Weights of a small transformer language model: LayerNorm before each block, 3788 steps.
Each number is 128 + 32 x the weight over its row's rms, rounded and kept within 0 to 255. Layers, rows and columns count from 0. Numbers have three digits each. The size before them is the row's rms in percent of the matrix's.

# gate: layer 2 MLP gate, 192x64, rms 0.316, rows 183-191, columns 0-63
# up: layer 2 MLP up, 192x64, rms 0.293, rows 183-191, columns 0-63
# down: layer 2 MLP down (transposed), 192x64, rms 0.149, rows 183-191, columns 0-63
gate183 103:072108167136186071120143125144162180083077179120113084115146139101163124120173111102097152071155156146109119142150085123126144092126159094193130146102134104055080106117120071102082113136142149
up183 106:134163177078166133102113095038143100132107079164113155127061086119067085110066117120119103145086153153127077106086136145108137184073082137153125073142136134135105125134094151110113146123110133
down183 099:104091093091063132129133139133136179182098185133141067138137183097191086129160168113109113147124088151130146106140101109109131133117095047155156218111128111080123157128123099106143155130125163
gate184 102:079108132183099132103132148113161147175084129112126170153118136153114186061124110098140104116153031123134134139078105147120118130184171111123118090089117087132154184119187132140127122082144194
up184 102:157128127140158157106108167165159080115128148122127123137174190168116209165140098152137113130116106159139138115197129214166086146180172164153118136178124103134143117118159147162144140112200097
down184 108:117082135163134059156109188148149106114121160143112116164167124154152138133153154148083162139140109147139139079139115105099080063168052138113096074156181105130123154154072148106082136196142149
gate185 071:153117157113137132130124201111130174136139152088114112149130146123094139159156072071174177090167157155137180132110084135204152126070142144154138154113181168174118148138117191086106158157101154
up185 079:134130090102157162160092136185158099134111153133143069145143129113087142170142148107120048143097144127178110045154192100110093066115110119105114098147122120197114112127056131151147117112094127
down185 084:144185088154092194131140070148154092117066160131147149178128102088167112142077137108096073129080068173114098148134179136109112155128121137157122181118110132165121178114154138162080166092120128
gate186 084:143146148068127107088056107085111116131120133135100050161128127119124126071127164111061125138156124157115157092089100087125161111143138091192128110101152132119083099127102084135221156146130093
up186 072:079132132137147138147147141201110123093112095127148156047110151043091166182157093190124122081139117083117114105136163165085095122139158106059147116138097101164176115124134132150125103100144149
down186 090:140139101130127125173172140115144079186101169084117185144079166077055150095100103082180118119093149143090103159182100138127146147100134090161112157153077083077148155162143129146100134146102124
gate187 100:146181180084100180142154146120150158172107099132113165178118140155135127098092103122141103144093127116192154144214138173137109120138148170137179213167097155152115101166158165132126099162142135
up187 086:153115111148089192146118113160155111137171076167131157121152168149132094111134106126125143074110098103179098128132107103139054120129143116152110154111141092104072190096116186219076118109115092
down187 091:104107094110091083101148157133154132146090120152131165148140122177119113111151114103105169114130155171146115151130178038126076162074170117136183120086100106117111170096121071188166188096125153
gate188 057:104095095168114123135135150125136065139111113164106135198109092097177205145135162113127158139129081139097186155144099073144105079106156152149137084163084116149108101077099120094113081079113087
up188 059:127173169125137134078126071151157157100120124131163082090144164141102074112131075103138141113149128167213126077088155147078156171177107134118106174165131134082182123167128127106139166154177118
down188 066:105192150107107108140154115139054189137191134085149145106081111127132101127161103126081112145103133148188147081100144079133164169119149128118116143137082089084094198141142115195129147134129175
gate189 094:146145179202089110105150121097097174142091151115086076153142091114087108104113151118090093074161167065093104142143099146091128107145072079130164175090109115117123162102187120130091147147150108
up189 094:159130165185107131193144173164154151140105194153108113153163088153158120164134164159150159142161186114132114151164106117126131118144115164190121148090161107108097165198113158165155156179186115
down189 104:111016158148119140116102143119193105143140167111119080119043146117126093172116126162141127094177158106179117160152211106125113140122108149122145130131139176171132127059124125116112134125142111
gate190 090:111143150100127140160150124132088180151185084207138189175123146175069101119158123137106137192183121112122148087137125183122051136145147100131154103150145152085109165138114102136183134151141129
up190 108:081161094119112139145179145145124137123076131096153113100095093076091102158139130083151138157174126123099060134110088098075136113065170123066073099134111104112107149101044126105161101131096135
down190 086:164111153124171125081075146127137143158134115069085142131112100158152177149105106111071017091139115136111122139131152138135179131206105071106144184102142123131131090103176147167135145135135118
gate191 083:090136134154139121095137184110202184216117143096170138133122091106082153112114127102122151150138106110101117102102155111182123068129178116134112079081112075157138140085140149117060084133154121
up191 085:189085095138118093132143115111043108063158146119144110101087155154128113096146095147168105076099136107103090113184127084132126177104062114120164149146141131087140117209147115143094163159135143
down191 099:100117134087061143137121142078172153130117130138183062164142168114130142056135134105094112158133142149115154098089161131198169110114122079113214123126123160161119121168151074129124098073132145